Part of a small language model's weights.
Size: width 640, 10 heads of 64, vocabulary 10273, 107M parameters.
Training: a variant of Adam for these matrices, 695M tokens, 5305 steps.
Each number is 500 + 50 x the weight over its row's rms, rounded and kept within 0 to 999. Layers, rows and columns count from 0. Numbers have three digits each. The size before them is the row's rms in percent of the matrix's.

# k: layer 4 attention key, 640x640, rms 0.0143, rows 219-255, columns 0-127
# q: layer 4 attention query, 640x640, rms 0.0142, rows 220-255, columns 0-127
# v: layer 4 attention value, 640x640, rms 0.0129, rows 192-207, columns 0-127
# o: layer 4 attention output (transposed), 640x640, rms 0.0127, rows 192-207, columns 0-127
k219 098:513496497529519524544593484536516433585422534524627578548513537446446505455519500449462500442544438530501500536476560505525516602466392526567561586434438416477414536527465539541500546511552541538523516529537562545505444430545565461457576544512437465409577498476473537456501471493534527526518493476537504445569481500544523401531564491689512492471427430504507477548554501514435476436502
q220 105:579539465567521485519505502440533476504528534427552460468536485467566478510541507389476415545589535539541479501636501529542516549472529508540499411435512518425324389459521447548493564516482535515526433461482524394569380544417553484488524593538557434507472534476562470464458496507424524567483467511515543506416456430470488497435531503474515402457466484446529477490553483453567551519527
k220 101:543601564539493459490525514407428563526568452483511461573484442513477547535523418486495541554497514467512625417575491433555498522423553472490600481430516448533494529466506564539528537523489476457559511512510456502478462425584460448583453469454460554570663430546492446552393446473504472560562537485494485535500469502363434500446559461519499456408486484515452553506580441550576576557456
q221 100:549546551483480559429498562580506526619472468441503549511444519511603549530543523454465522473535477548592585609429474478528583537489418595470486508501402444492555625502482439447489509556483457490434471436418489412389497407575493525522443479515548525572511503421488549476641424532538522548506572452566464534544503522507506569541468500474567509523502544564542420467473538535530464509384
k221 095:572541313503521432570506439544468572474467537457456478510498554513538567552522507534489513605455423415444493495486452469490531604459464509490487497474478603512541491491505463504528572448543548396512585528470485573449503479493471586472551576487468617510480467511518514474440502619491543519479535408572565515484524508380538493553454500476491564501505482541512424470467507530485543480585
q222 102:462465474490473527472512521559434556508585475502480517591502488459432525469467511549459537531483575434476504513505566530478542456568536463447407592529490503448476449518500452432487414505516478504575428524555456512456499530472428498464566478483514458522605548564421487510582650527493455414570460564482492556584430471516447443469522473443564433593543557540585555556481389611497518493549
k222 097:464536482480484539516396448556411481418471505478467532509484483462490503585510509534486431530560440558526518513531429541498547459596475530526587505429519521539482590458517503398413443509479538593445408561503479513529469510400439492530457431555507510468431535491426490499555467378551453537577468559466521464581537538503475442497483506460608526457516607574436459503478457455447399438540
q223 099:622580451455501460579516569550589497445528435498477565415426445453574508505557496511522487551446573495475496526530434464417567573568507479574578483497443461531486506430548544524493518543503459496592487391426504478483495423513534495508456488508486468521522515432495465447511451556510460467427452438445531505520440424483557564498522510504479467473345466401605516523509470443534474556488
k223 099:514377543504570486599510478541510556435453492565449531537469464613524474418495495517458523468571518537520569473521487519524489524489490532559469510431499504463468477569503577504435445442542514484485505578476534563514472531543554421562494522474532497474467439497497447549449478443521478541459488464485532490468601479537470473497461621427468453414526511464431494478493531479490548579456
q224 101:485541564515570537451553538558427615473549489589491508454431516518538523457465520494436448524492468477569586584490558518459569518542536515438408492490539482513487451415615467503508473383520459507607551466591511487578523601580403426424430548520427519471520447561491502390532485533415526455497421506493540401418425544457522547385472460414488479574442370492417489526506447488512459513563
k224 110:524513448483494548421407536581529477519474515520518472589479428576453472501538431492545459509409544441417502437486436484516538496504566501437414444567424493527460405375488542550453513540472492529553547539554520511493467597464426462460415522555491585502432567554538531452480476586481466483492453457403439481449460482513475460510452517606471571563549454474483544479528396475476502478540
q225 100:513543421446513475628480500537508394545393525571496489422540498512452531500524496533506406472573526509633608533585407549568471536486402551534538387499509448373544446456491487504462559610418465543482513503486441475438379543416583499461493435583538581504523542456609552462508508589470578522469519424542549564467570471496469552557522482541498458464475514448544447510499501397544530545479
k225 102:499546539585473480487463425512533530447513569546509546562514546431413507494488482497468550572536508465462496555497520422481531556507590447506434508451536607425470518484416555527518477459512490481497436442530448427405506492568524495501476515498524577500504486528573492447441459565499539483484531425495564494596439465518384523539482585471417448499493546623562514520610461509464469528538
q226 101:506507552578403556431496481532571458439405537458493496515417516473582587501399457466519512529520474491517503456365465483498402491384529516513550471549475440469478529525529545593542494439422530519477423424514553425481537447481548452443452465532522546458541512469518493523506452469562476572565514438511487461532452581548578558650409480522466497499545482585511497467612559512606404518477
k226 099:501485474516558461527575447515536472517441525522408582385527505589517479509506494548420518449461552443471548490563475541417570459577488497559374474514478512614543495407494557623491499504473470563558482429421447443428455435581440430463448412477487525388449472485454609542490584501465561474466549430463538541544499458572458529487482566486386384512521520543564592531556530505492477595549
q227 103:580572530523489540428453497515481596513459598539580540546483497544453549474518577425600453432543384425531485436523576464585545513476489417464480536556471483458511545523510526420497556400447501515471525557519495602499528559502510494438474483379533599515424556495582581481583512469420480486518624426511524533425552484420497517493609410469500542568523467506535500442461481506565564504455
k227 106:512528451507504511465502462404515521425505550540489518551553505445444471589494570549516513447487490544471513560508403475532565402523485540471484517556551455574434559439532533473503578493476576496442384496555598541465558512498452470459534498535549519444514598535488517429567548593430553449426538437497435548507421579506499495510481436469644509525419480535586451582434575573488490534471
q228 100:536418455538403533503574539482437498500498531622477484563551444502523578570538523479508475443524436506496478496467500407482563426521454459429493504536485518468486512570447486511564502468559487532468482411404467523477593496490478478492503507465447497572453615475477523466476490433534489479473510499463484484402446358539532458492510464455533579465587465484483515499458559469448529442427
k228 099:561553434535576428613458491526564425444546566478478435488532535406504490544488613517530469513531408483537458517498488515412537471518442515547464569582545444560440555453464512407530508477493505503398499469605411639521500513439583591419582477579529469464428506481516605451528508546433493467490496425484555487504471373528536456552592442500529408527537424493561462488565518494457445494532
q229 103:545577549496408490535458504454575416402338552582422504481576526416490533490502490472514500554496539451457433548545490518550524570514547570499498492511533438448474500496595509462519424433596450562562520482532511477525474509470455449508493507479501451579533543578571501514463577572479488592531478463482584436438513484490455539488557539545513531458524504503509487575516534536479502537511
k229 100:563507601567527480479452548520543526526509454605463491477549485463545508612555473544453511484496493522466509524401444571553473549482401483525476476477543573536416608525480532517433372528531489527518413475584488458417443561460476506546519532504586543489419507492477523397584434603501462503475415527509604510503537438502434492498468562533482508454563492501569470537454381508541497481485
q230 105:513482477555505482487460539448555510562517527467468497472527569496591493568380537501500574516487544529495555531526513605356508535465525525475559653499474494535429543500592520536491497499493540536529494456584486468488504408540592544410486532582474431421498518480515442536527473485494563477524521620502517571574460644505591484500444444445505500563428562495524484410461411535470474496462
k230 100:544549447428454532617423617477516451487534498513496479464504524467585484542559522486520517486505454548550530474605442474452484471489536475573524521515480446425448453439526454426453489517538524571468578465593538543616482536425549470476529566449467510411425537461510469524522543447510439426527518521580475422502473504492493510483482571515557422464617450450548500512543513437365421481476
q231 101:593693545421407508571449436501506498583504541536523478522469567557486501404514572511527534428465493520514549402566474432571562512558415492442415517545485401494551449448464445505587507462482503497506560553425415471531459479467451583454487406472548598599497524467570540483460419470461517496458483475452572534348442537486516575451566470486468465446551410499463559488435631464548476614529
k231 099:551467422524557501485522434510598467435501581460441629478416545457458416445461458579563475504441513497498522539452620560535605489534571540556514416572473564523450453565418449495496582447348445481512473567536512478491613519510543497482457435451450500482451546525455619574459589485555497480394471493494467517494492436485529474535456506450403635507506457524542399525475456554539541568517
q232 102:445421526518570537499569488532477533422504559501518467566496516561469490513473532549425425505490624473575591404493519404540477513495566504540560442579557468455460509540511513477520404443406434608505482480497488465581581378563433522468447482582594454552442530405423559466432633596463471494546532544476510530542413492535488502499431465525494467363535483450608496599552496474502535512457
k232 100:516450453498453460536461438499491490609497524594434510486503441429539428533557426500595542471501526510570534574585478570470498417529502474477419536461482578529607539476445546509470503440470410484486484447459515544484476496581375476474608562461538488571505406563414556515566522477532444476506515576478531523499455410478512521475465527549533402542509437442488486536408489466471428458574
q233 100:457479487484610515556488574494594497443474567647438597486468498524382511423603494557470470436518469540581554490544542441438506463437439498554611530511529462555487495512544636495470449493550497488467511426480531476532463622522525498523499539520402558508541512510557432493494434496408492511563535521548578470471509456489487505539513494429581569528531501450530547455466483398568631524498
k233 101:485531500457511494486601506540575476441528487494458546551492565545566562538439485460373542524421496448422423467504509567582548476473455587564490561509406515482405484515521565434471559453506465501501475458547507496451555635431499449487424421638521565520503558571463538464526527575552571560464505408486445591451534461518574493506614442429466437505510445469551456553506421531508466524507
q234 098:533560449505503491534487445495512441464477621563460469583416570563501521402565503486559388518510511533521533488486431427536481512449543457490575429471472512540491602493479476532543571515562461521519487494551540506473457486438458555535429503615494474500483525474457403420465446491443551440594516483524489523431477560408556568546511509511484520521509397490496448403568496518606533459529
k234 098:465527506434496492474524477549539580419574486516458504611409459456496482591548501480484466504473462500498528506523472482485545445514485437538448461492562541586520487523538534571493519455451583432457439539513547519537455453560458449527547558489526531499408485535548521416582512532525541566461559438509538508467460465559522543525443522579494539528459508454500476532505518533541495560481
q235 098:471457523633478547549500555503418500399467494584483460581434500433494444468453509635533491401609476498519443477531481450527507461571490462404424556556511506503531504475431503485566486502369444546524429474529480591500532473432432560454475458506549538475473433490525460528478535443475523523543544526481455494503442479440496440479489560590456474473449532511487471519539506519529547508517
k235 095:548426499464547538524522458469474468596519586536440545530537429499528570543538458485519527469421409612479543516485412553568464463521472631519593533465509492534475480483464385449514553508543516462577431526599557467470432419468462430456559577570493478461549491490533544519480496466451605433549475515543558444496474553574510473470492527522604505519504355495547427506360553460523413502410
q236 099:537459434488499562481464523542550486512596536406622526587529477510498533500486512576580496473479479475478466473467540596590475462531466466585552555498496502395519462511567485476512479566526515476443449597445492491534526537494420483458421510472576494473515518458514542477474483533478442533426535500525622513441461485511465521640505570527520528589506525520511520530434512505495451473449
k236 098:567509442499427510549633486486490490421644528492466472444572508428514462491492578483437425513539548531477449481519495476367558524469517533594527462484511565541489510531581519486522549526436567428442407447562497633568508434534493512527541536489458516456488562426462480516575437547563492439522486460534496535494436509494480411481549528436510530472557539511452494439529437575493541480578
q237 094:516464483561528599525394507440518418527473533472511518440450428432510511484523549387505469449462499461551498502516481470521544493458554510536500515530517597363463423470573467403474532537556556527484503488518495547543464440486438509459531548454403453530503464522503637497589465459450503537502554515472511486422477520489458530539498429484455424460510490503404455461535492602511608380503
k237 097:492528533450496457396483535505547539587587471540512560581463588460479549516556601510531406500501505478492567465561537546597479469485463567519489499513552485587540541547532537517549526524528502528534521440531444473481451448551370604446582555604519484503565554455505506505533464473475502525467559551422609464443531516457481429482477516483567460523460523547476514436528532576531464496413
q238 096:508486388481518499398503562534586498554543463433529497465558504552512450648454514589489533428498535576514535508598614540389453422507469425578540530536480497524548547492530451502496530558516582480502412486480516442502565524447531519529621473572511472475604458474361429479473498500496452527498525549499557460519391533621481413516439532471479457538523528518455625545488469518438538583456
k238 092:486452560507513429601505491500468476496513456481529534461507510434525506565527432506436540502543517474517418543527482534418483569530495420537378548465640501462521487445510443515468524475433451451435530490499469492500468504566404593633541546431574464538480497551483481527620535486535429524500507506494549517544478502500529564511482551443413428481589626550520484393551502457515513571564
q239 097:466509512561453427517543503616528480492472471505510459534484578454476398536421545502580543565499490492545555520456452517480423425544588490469517493528411581405520417404480505487556529502509501425672547528438519438607605513494562491462553490570505554439537509463554468370487460487470512457465540464576428456554449474509542425434542481562491553483502503478552530462546501588543415519522
k239 107:492535525483459495568506457449495476476516522419565536533530529489539465515568541467478478485534500461572469471477467528484538494486530454499497493499510515483480445493519499528602625607511454493533563444423409369451536503568527564492464526413548520450551431526489518452495491424484474565477457560376542473478572534543490523464485419590486542411518453460466502536505490560505478526595
q240 097:562511516534539447568524491522537516475503494557473540499483489478452521522513540532449529465559495459473489478499533528539464538486543476553574454530488490568513531516512479518441503477551530519432500545513543607400455538504502424489532516531455469551519544570528475554463481565399427526463472501513502496450580489594517453520452500470545575495553547476513444634593491603529558479530
k240 096:571566569416445397456474574521449505595542520490457482538444431506502461594487581505480573519529501518501475469467515473483484476484497487505583512489486487510466506432584548485484480479477537528554559452508422557461478386458523453576516526549475411537528571476371450586559635478420334544479544501542535498436462541451469445524604559539441526494548466511451526496629568484506509505454
q241 099:449459375527525562523491475422477521523513473586540417511458535427445498470555476567414495536528491476532425500526513560514432550452457508512446505421533530434510556575558450521378460594486469607420498401383564504487518514620598484531525580459462533454531506387484495498540421459472482465504511511493515499426534446431536551533512528490473559395563613458409506474524570483521591573517
k241 100:569408473454492527498514524559546458564427509518498477482532461451434514468489498545534451463496456520509439562559566462472399507538583416478561462573485504496474500534517529525548497438475565467428481455494543536561487488572392488459498473536619502453516516560511557521554513511491608515462473394468541519490445521538490466525566451385529542447377543456450469444551479497501506513448
q242 098:534481586573483495493446578481544495457474494542589519525475477432610450517545515558501523471551505565405511443579445498483547418415513499533492454530565473491452515579475530509483419481551584568411474425581460435451435521498548495408502468434508452475492537494438443523488429506536458499501510592444519555527474479521549449393477532495452481487461546520497452530569483468409582452536
k242 095:491466494492443536489497454484590530495439555381492521459451587426414546469436423533517506455510467581539436412519515506540466594570442516443578517475438475510432437514492416433528471600439522517433530478491533523474559484495516464568508586570476523468498491481456384536565548443443467546488489464539552514502412433460454513510500496469554455546408550541506548481606492528583461579591
q243 096:402480386599596596502544491558539564545593524479527496571474582504548518504484439510451538433503455402436460519596538484409411399539525435499501517538496536523534501459557508442472444519486511470520448613432562522499500474524509530594519509584396498479546505454483536449507490527442537475466526561563480453512502551453442513449534468499363446476576443466516553597511504525441389571394
k243 097:541489525530579485513480541505489463429536588538482456496530559534405463517518530526396603490500510398509549548498528537520530509566377516530429474484549492537484418535543507510531540570456472522466480489487483523537552513513456497434418520546491487462563424456419535477487501612440444560526636503537525599462403484575473542614504546491508454584434508432587490461462519463577470491489
q244 101:534441453447499452592532480402499453575547603483495539492452563490493554389475409458489524473585459511520479524492507563553446555532469500513492498485464488414531447555457494380498399523486547551497437487447430537541481371453538569523495502490564561421487398547541510514499440553506467522506506488536466508405562427458472504542477484481426490575563537519480497452427520545559569449419
k244 098:441504509537557461516546530549509600457543438457503443461558573512440478529366545539361479517529464516513468431524492511487427527528590555522593559542544489645517433554534551451550466494605531526545516472441435555493494477503517606466500446614478445427472590486572524537542524446447452492532501468554493549457459415531480440586476457394572353499506493520523512417552545506540389505517
q245 098:487528479557385535566542437513497474483519505467509385343507520510565531614407487518474491592392493532485510452477524485553506465488497511553457505559481474440464496479539542527515516477490549493431496554565542417586474489467449456515418521557551479538571480442526553457565537549460551527514440530314434457551511537443499608429538461487532429486554527503462613480532480499459471442544
k245 103:464497481453489568513450503495476465542491505546495437485514559542470525444528500453510461461493469468505597574492500509433584412437616487581491515482491574409542545451436514485599506429595427545513531469492595390476490557462456498466403467410502532478435513522535505540530472546536593453535501532439518434425489493437407572414378511593443396507545511513468496472540511510500476537515
q246 099:561476513644515534489490501532570538594475465457520491541508503499467556524477527360524432470487497492605492587506465472538487526423501511504525554545504566532426548444496522521512482483463529486543487504519602476529465471546530528487466537541510462491452522421452455462581569478452538464508552534492409528521462522533491477565461483428418596527370531538523484480527517556525498518547
k246 093:563564538548407480510474534476502609463510483474483491472540481492532473537473529522509493583506515470567487517536566523500539414429470512500498429531489460452464559482528480568471534490429534556637459393526443539455479535515587346346570512570467581537548559475527444442532507494560549433477503475519493534485552530592526489575482551555553397538510531513505581510465619506490473502463
q247 097:488528457479507568450490550405470543571501527493516518538524495580622603482570506467643468568539496473521512492599467524554516504373416483452518561484576503578506486573457530489429442512610558511485446497411482550447476461497578518466505503449476508474501476437511403534620435499523458494520615457528546444536484471427551452521556560513481549593485490481560440441438467551538525494492
k247 095:469506488496627490524474523585481478483496446542456553447522514465553433473527567545431572515503458526454428459458462468534479570487434472374485537473466451559461520576480456550506509494485629609426496499491434544510504477493543421470513509471576495568434470440550549503553497510455483505439555506595491506523567517515563440501505512469493549501432521499518582517496522509539575530489
q248 100:538479547543540460466528506517473492610540394489454423508383425516467532584511564538429504445500534529445509394491507433438591428520477578638465460489552514515472513467513486452544468555373413534494433502425510490529538492380527512526537537508522527487434579559466530542465525494459432515420592514539504522586493544607516445447511440566510473411478460558400543463500455455538447604538
k248 099:516513554469489467497422512457515472550463475531541548538542541455509500461467459432636526462499523490573531471421582489558455499523450472432473493502542436429497489478498491445438460489556507466428519470547431416479469408577491558475490494453494474472523436479470475535451489465446417462462498495414513545386506459522536490474540555538503489533450566544448561508461547400494471489492
q249 100:496544488509530494575511413485411469475582546518558480486552456607514540468511442527480512418465541408479495452545512566443531534533483549522457546479420486444604472490540497485600544496552539464581502496494483399489560503548432536529545467406500516462463430524544595506543543503414498493500509499463545535450498491467502603592589542500664569573599470510572470466551463478494486532569
k249 099:425458496591536495463557559478417452512427468525528457540425535559522483416567491508511526498487497459515461472476494499490449444478552481575523387470416550430503462478531546509462551485496563531580536519549541533499545446551563460497476408481524478594489482519481478419477380472600546515584497364447465507578573608512520529503540541479448504510411420400468445602482512456516596421518
q250 097:525498437523511438531568459481516489451509436446513402495489463548525464570498559467455554483438620468368492461464602531409500479582494549454555603520579522524456509476455454562526533484589501459548470447500552532584545584502455360469434473572577545499448471595582493438498553467449501533456424468547436472600466508655492440493525590551585591525518478516462573563630521477614529472545
k250 096:415416567528493516520484462498407451469508466475530486563531484518434505384484481477560476473549492429479571547536438535447455458501479433497462500475489491456516481514458584514494477499437483529551511465466495469496540528454473454563526565490471503459527509523482564495464553416548465449495484498416520534432472485585491433460378489481421468423526550501506535489475517467415597527576
q251 095:508528443479605562528428449428446554571475565452506473464459580449456515566347464431504435573532450481576504630422527491520468432503518541489512514501373507420565514519477455368530553528520568458498535488499475477485480430471536546492415505381550497476577533469474483456465474417441492441534520502503511461422498401482460546549560491538433451613487494425505494483528609437546525526527
k251 094:429499501579519552539476441434498464483557459444522480559456475473501439524461471520488501550538477499406428585469478449526480498445488516512515529456529532461478586538546464482567461420470475512474470499526427544543472522547495476460480545528510531429530621478477504494429508628523629448488510485557506412492413482553549487557482469417678471467496428509529491513429497561481458509453
q252 095:448575489471518459507539475483493572408506536576450531512468541428461474639598478543449557523546562442526554636482516462501413561549500543474494463320500573536515555513442622540562523456512528471510559524578500495522499473513531585507545550564451406524561504523476525444489534451513519586520490514418475498490525479453552505500556431573492424420544393510537502501483409488443491486558
k252 092:554476518486473524451522609438484517534400530541472466505425507617451488527460483544570506566440468418502434524464547472522470481562469532580491422525499455443499462487533537561525412541507454534483515504575554419547550469532444462541501510512502548631472406606510505523491551465551504549492556569526495468470559476533503500533590588470565458517460474538519477587522530474540474530608
q253 102:447494483483465519448520502479564515497517543463504471502464534508594596492473521503553471537484373503484508527495466400543487463535505528514475396445458496501534566478520480540499484524529491561608480507513586500550447510531502405568469506468474552475523467421476464517490518603467480515513543431593504428401440463440538556545497503483526590412469481398443424481506485625551484482501
k253 101:544523423482526489549528464550502459528552522536543566438537450447555476538521547556442527512495493534530510519500512476539521468420478470562583516555544512478525476493464455586474552438410552487483549526446460426510532434462423499536485509585461521544483547489585512492454455555503545458483634508520466518462425523540551556409516501580595589476451543503541505534643466416469471494514
q254 102:520545411441510477468500417488499539506558461566430531549461491514474565505539401488386545472456491441430478521477452469518529439498495499474524548537506485473531523592560543503589401534555519422511499493505443541433553591486588573517487547485474568393489541492516497582512518490438446436436425510389572521393536461541565431420428641521534492459608573474487469462455550425399440463556
k254 099:444420495605579444561538535521445487501484535474555534546557458440471466508432494477486474564477568506552450391575549441486408503555522461550425482496472480470443412444546538504445489514412544495408596477496532444493487464433524489444460526581512544570478441491544513460557546506544482487526554452480524479546509481511524501524531474436422613461508517496529528495518495526474527484483
q255 096:548458471546527553477459423516560505430462509464517540468525529511454528459530554483427513471545575569611558431514531556495479499522419469531470531515474489497546526509533536412516543507497368576452518485503488501482517535514578556510502518510465540504491428452484527461519497527572593490585519461395521517626543493539518514553448538451392497531564555455405533434500483440425438478470
k255 093:521566506519553555488546576462594454520488522540495449527486518553495488508435514499560545552463510546477469488536561522519506550518485387459556412549502447456522411540501483515567424488503463454500537537489436385518582510458522515502489485493441425359538550506437582560516474512542582479543411674536499508507509623456478499474507544474551476512507517464468431556482484540519457595503
v192 097:452407504549589527494567376512449512423507549471443457554526588485439540461462493499430456519437437576527525527390472420399476434445513569523460529462404456537477483482575529534535524525495515539515531565490506414587457545462478485623473453528492579474586491562510505457485346466521590556537484511471489482504483515518489462462581479444558427499517506481438595589461534467433446491368
o192 104:512434457520505493530402468543491493490515521521398532531508476513541538410523487499472552468500554614534504482550518506451494544451560531495508497432562569459607504493453494506506517468526542467529463413483511447566538545485360559427438534555509422494561521430555441438462492445510524537488516505528481447566545565532550515491511472467450448471449493595532545497540505582450540560536
v193 102:564584511484404526499545497513515567478483527455553497587454468462521494471485534546532482453544445546544513491456526555436463591519509415512516640558409548478563493452550435518418528549361490523452656501427441510466543435611482571455581523466445528514474426541441510458462584419513587471437496484522563535510507494506481475508422451482492427539469461547491507452540526462456602560550
o193 101:482475491509504515534450483580498551629573515532439477501521564499409440496464491539542418550529573510470467482491480503437456452497434531494455524492418501528486488473486505445565446479423425488524485409507417590548483446446469512470537428398514601543458518470462538585515450578551496539637504460491560542468425396492437501512514627400499558593515477395514360520560522475489483576502
v194 098:519449486438496533497535563499468539419486548484481472459538431461435479528503554566515465546437591460550571523572481563482492465438533506474502444497568477494393500459516503432439431470447491559464567353532436534511437540438564516532650575596510512495508522562573521473527510543583561490458547511522610557531570488553503527541552540602541504445517481562511479529492525544544548530525
o194 099:510506560622583526484500511513533506589498490510425554476518536529487517516516576416497481532419505438512494438461539485423422549500591474534493525508506474484629506555497508531435551434532454430467486438479504480475553453543483528411474491500406503508608533517467595473581412422474517487449463508374481488433556378490588461562384460528407454433421456528456423425472527472493495608466
v195 100:520507494400402508422483477449418548467562408480565592492455505477518554533470447520574472427573587490533548462468470487538489595521517458516519482507588446490491528507473449508466571525487493447474448435529552498458408484519487589506553564445535540372536464502525518526507564421575549495496478421494548470532477495560582544452514445550593450526530462516465546579562521426422491540487
o195 094:509521514464509450490479518525517442577483527490496494467479642543561546436621501507554577514451451477505533517405500473532474513523486499475486500388416535506474539473396574547504427542527515538548521599448546429453509471412489434412456508413519602504523514517523462445519494392429438480427478397522434464473475465432439505530489499539600570530493536603546490528494377503585491494463
v196 101:539562534541460518531417496400514464568532444479486557546457471569368568552537589485475487484558427463540514534483398489457491506479479426517559531521470476468529575433560447505468562441387469513415607471494425468481453498546472555469598624452453562502503594496564559565567469445500521464467482510573545534412455449515578508438469503509481433510512528508457480441556531409514463553499
o196 102:508442440572475546496434550487542438531429472565508483453577533528525392498512543507509517533542613451486506473520502482484478506568502463523494495505428396404383522383593550428472440460542437495520458472487543477539468527522392471512557431503378511546523490503533515485426502429435430620525497440477469504498426532534542595543507597561487462561526500577424513449533548556473483522449
v197 098:473509507479521541523520586488436555482571488481518495423504414506453527565536434534485519535469521565480532515555553490503476387474447508510570546478543471394512541599552492456549521455531536369450538476409572507492436536584532338501516530526509527491466458534478459526470502559449489490568460510553490526563504499568543476444533526477487565525562475455608410554555503573412517488561
o197 104:470560410558576509438480501353462399494499454634550443573407445492525456520477582503612491572437461570525487501474582497514493503521477529454560540612402467506500397537543476496505441511514551488544594462457526446481537561480513515461482541387458532532536527547499476469480546490468529581459476488475538532384471449435447524490549545415485412413468495411493493442430482566453603498425
v198 098:538565548520520504503433490518579530500476573542584617488445558532502402434439430427564535435528458429420536431496548459450489449522418445537475459551553451549517455460516462539411519503404470439527453495442486511436502467554496524481436493443589545530528435498472471509509489552574455552578455408461541597410541542521486462463537509507502429531472484577549464599472493494458521488502
o198 094:584453435488547460493488554445550562606442550468504479461522548456404528452490495497606463521405499451527472492497527471507438560521395444527471510537496480541558485521521585481541419485611560497430451490492525422370495483507487401492453563502393465610546407471498448545458414581380438512494490484556484480485452494517473568520517454411521551509562486471511537571570489465537509482508
v199 103:549501482496462466504516448490581495457500503531467505477429474516519342513589482544535440410465528598520533448488501435537443589588531438565490433507541536492498469524477464524462549575458504590501489455597461454430455509452550561553496505500478414578508500481508472486551468576384534527545470519449507374462483487453412554415400544574574415467445433537505545508458468546503530529565
o199 101:455478424477486548502503541484604520532563531529502454534476483486501488566471555482449585518462567522442425566495508524547489488484447467538487434501443517487483440442493515450547438538330546449541506565441444480505412464500413496547481464561552504500501476463575476561532449490527435389545506402532407547474429551453532508459520572506451576459579521503552493390568488362460483454624
v200 096:612532474503588550460441495503520511428540576483395534536364532488553541478531493505516505508448537547482457456512509546522436514532560502569524473444429458454440521462425522499512501480505466555475492507491552531416581513579555519489535489504477526397552571454453482486573487533544456548591498401468615492548543480502491491541543524407479500459519548474574534519588465565506514487481
o200 100:492475490550501457611513574454491618579474464459487530419478430566528458462466403484514439479462524480616479556552515466517426481459555518470456447529430569537464585554484456489517461566483497497631550521466458445517555554512514504460479553482485507571514474535579523455538527453598469426490473572486472444521589535497551571456458405475520454448497495411506658442507485448529533533464
v201 093:440464469479410513520564415568451476553541518510527464460514541503534652491454628536484486430452554553533461504505545466534509446505516467415497599559453486508540440558507518530395422570557605469521531526514465405537449479494511455520451507501487545552564471525469418473425446505494476485455473496471544453486458509563502401531456561528500487607559530455532481519413523502484519490524
o201 099:505542516601519494585459519403578364496402477419459457546438578450600525529466500479522493531486554464517454526577521496502485423505508552478474474525528474525518420453607459492488539548474386428406467616462435512506547436489467466406475436526488485450455520526442456541434564485462469555413602609571549457467497529552564613531496573411490569502527475464518523465486508440452522502437
v202 100:306453502471406526451487435384485504490492516471397524452447447585489505540532542530432482572400613479553517503586566501455428480486510510529469545469472485492533488573494479479513530462480519523541576531601530553456633543448485495537463482502512479445488436552496490596517449460408531509512480527525495634484561432457490481527522579630455568533500546492485482528456501430515599554326
o202 102:500477471502487454558483553574487574445499465544564420543495476487495572524426516404606477516432512507520515559500550474557492463551546531533566575520457482472584566499461459498429501567521510476399503562499500553480482569451474490419515480478455446419574552502500534574544410527610517515449439484473459542551523525514501460373517395499512518533562441452443576456512483516520481554494
v203 098:561532521413538540577460505573575428452505537551525427499593535489507561517496554577511512460495527504544419479423452442593582433584407489501492543567451476485524508496496439461540498485465519501512485472442490520529490488511489581385499551543515466487551463436469512502545529552535525527494432469489563502554555482543517422495612464549562524457475512484455398464432554516521498398351
o203 099:460537560552518472480509565594526469493414486569519527500479555516582466493490601502408534483454533464476453495479408500498464465429595503452529409471472451521433503484552520466532572552532546370524459392488515513562490447524457500459400441503504451577485450619534432505389484509463520569518434505454499541479476481622527516538410621534472467405604568543483477596615447547484529558501
v204 099:600515458560450498560516571419491493588458472432503500498622532486474513449499562457500478475563501509529524602487462433552494549501503439574504458545610590457570548557488533445533560527495474473525556561556520542479423461497568469473551469564492486524411413594505451516554475554520461466456504557494511460390329468556516520483576439569562384510497388474453501446520584361514375487465
o204 102:561502491435394487441438454507474492424425544488540457464501473497586432452522569538497520443567583520446552521486492398434477437455463524455594430473478464517449499579473467567502454419492438456561497508437511440519462503599567531585634501531503460488428538492401474410528478536544480486480573481519513401512478433468498484539483499465513553510394598479595469495526528559577526515556
v205 097:545711516481499535499436461525543454474412447490453474467463474435495470454526479550541515474491516533588440517454537391535516446538469488558521509518407457536479464447465483531567565408502535599434430487446434578509530481461449536468512473509455464479538513470529509522475624411555572455476462454634557594567530528534538509496488594508520519637470454520527570477454448462508551551543
o205 099:461483549406508491550541404488520469563428495559525483527447544477446527559419555573517578367509498439487541509546579520497514503399437549442498403471467541441514478571559557496522423449494488399588507520495509434618473447441539448483469479524414606457437447641463514466409460534538594534576514470458527498395454462472507452481559451518534425398436411496558490549583449492464523413456
v206 093:451471642462452528420507509526548495545432534635434423542551465459544587449498374504451513479513527501496491516498430467539486475456509546623581553486603560572556480550542593565521517523523514560442500456495498541425556483565555473540462488528486523459553438517472436410563440522534502471571539492494550453452466538520491604531500480467519508532450545557560563523565555503454522480579
o206 097:480492437588573483576488507512541490549543494508502605523422543533464492580405555434523557552500451481539416555497533514450448585560533462542448482585603443502608495465550510513438490483440560476525516529519502474493573520468565460527563505510649493554534435523466548510534492508380600411479547516423501547558451518517426544503479458551480494525501373528470533513479458459545449545571
v207 099:409551504512482522597590555488531521573400456489412545547481513604490486627464541439496527460360508523517411538504488562496508488499454605557436421411537543490485562505508457405535585444428527432467430480531543549503498485423515463426482526535546462495489618499433537404500498396481471495571482424499512494476482459531541499558478418448561509439468529434495403451534447507435452566449
o207 102:478538498440446475496477493530443502492494482467515419555500389404500473470549541478469458447593477447575476507476499473530571532408493564505558499480445449555436485404590384563517429468538489530522478515521454448485410522536515464497503500471515509605586529512457446534505552447547495532434433471534491583528503517488483521516549577442418531550459517492557591450462509507517544473587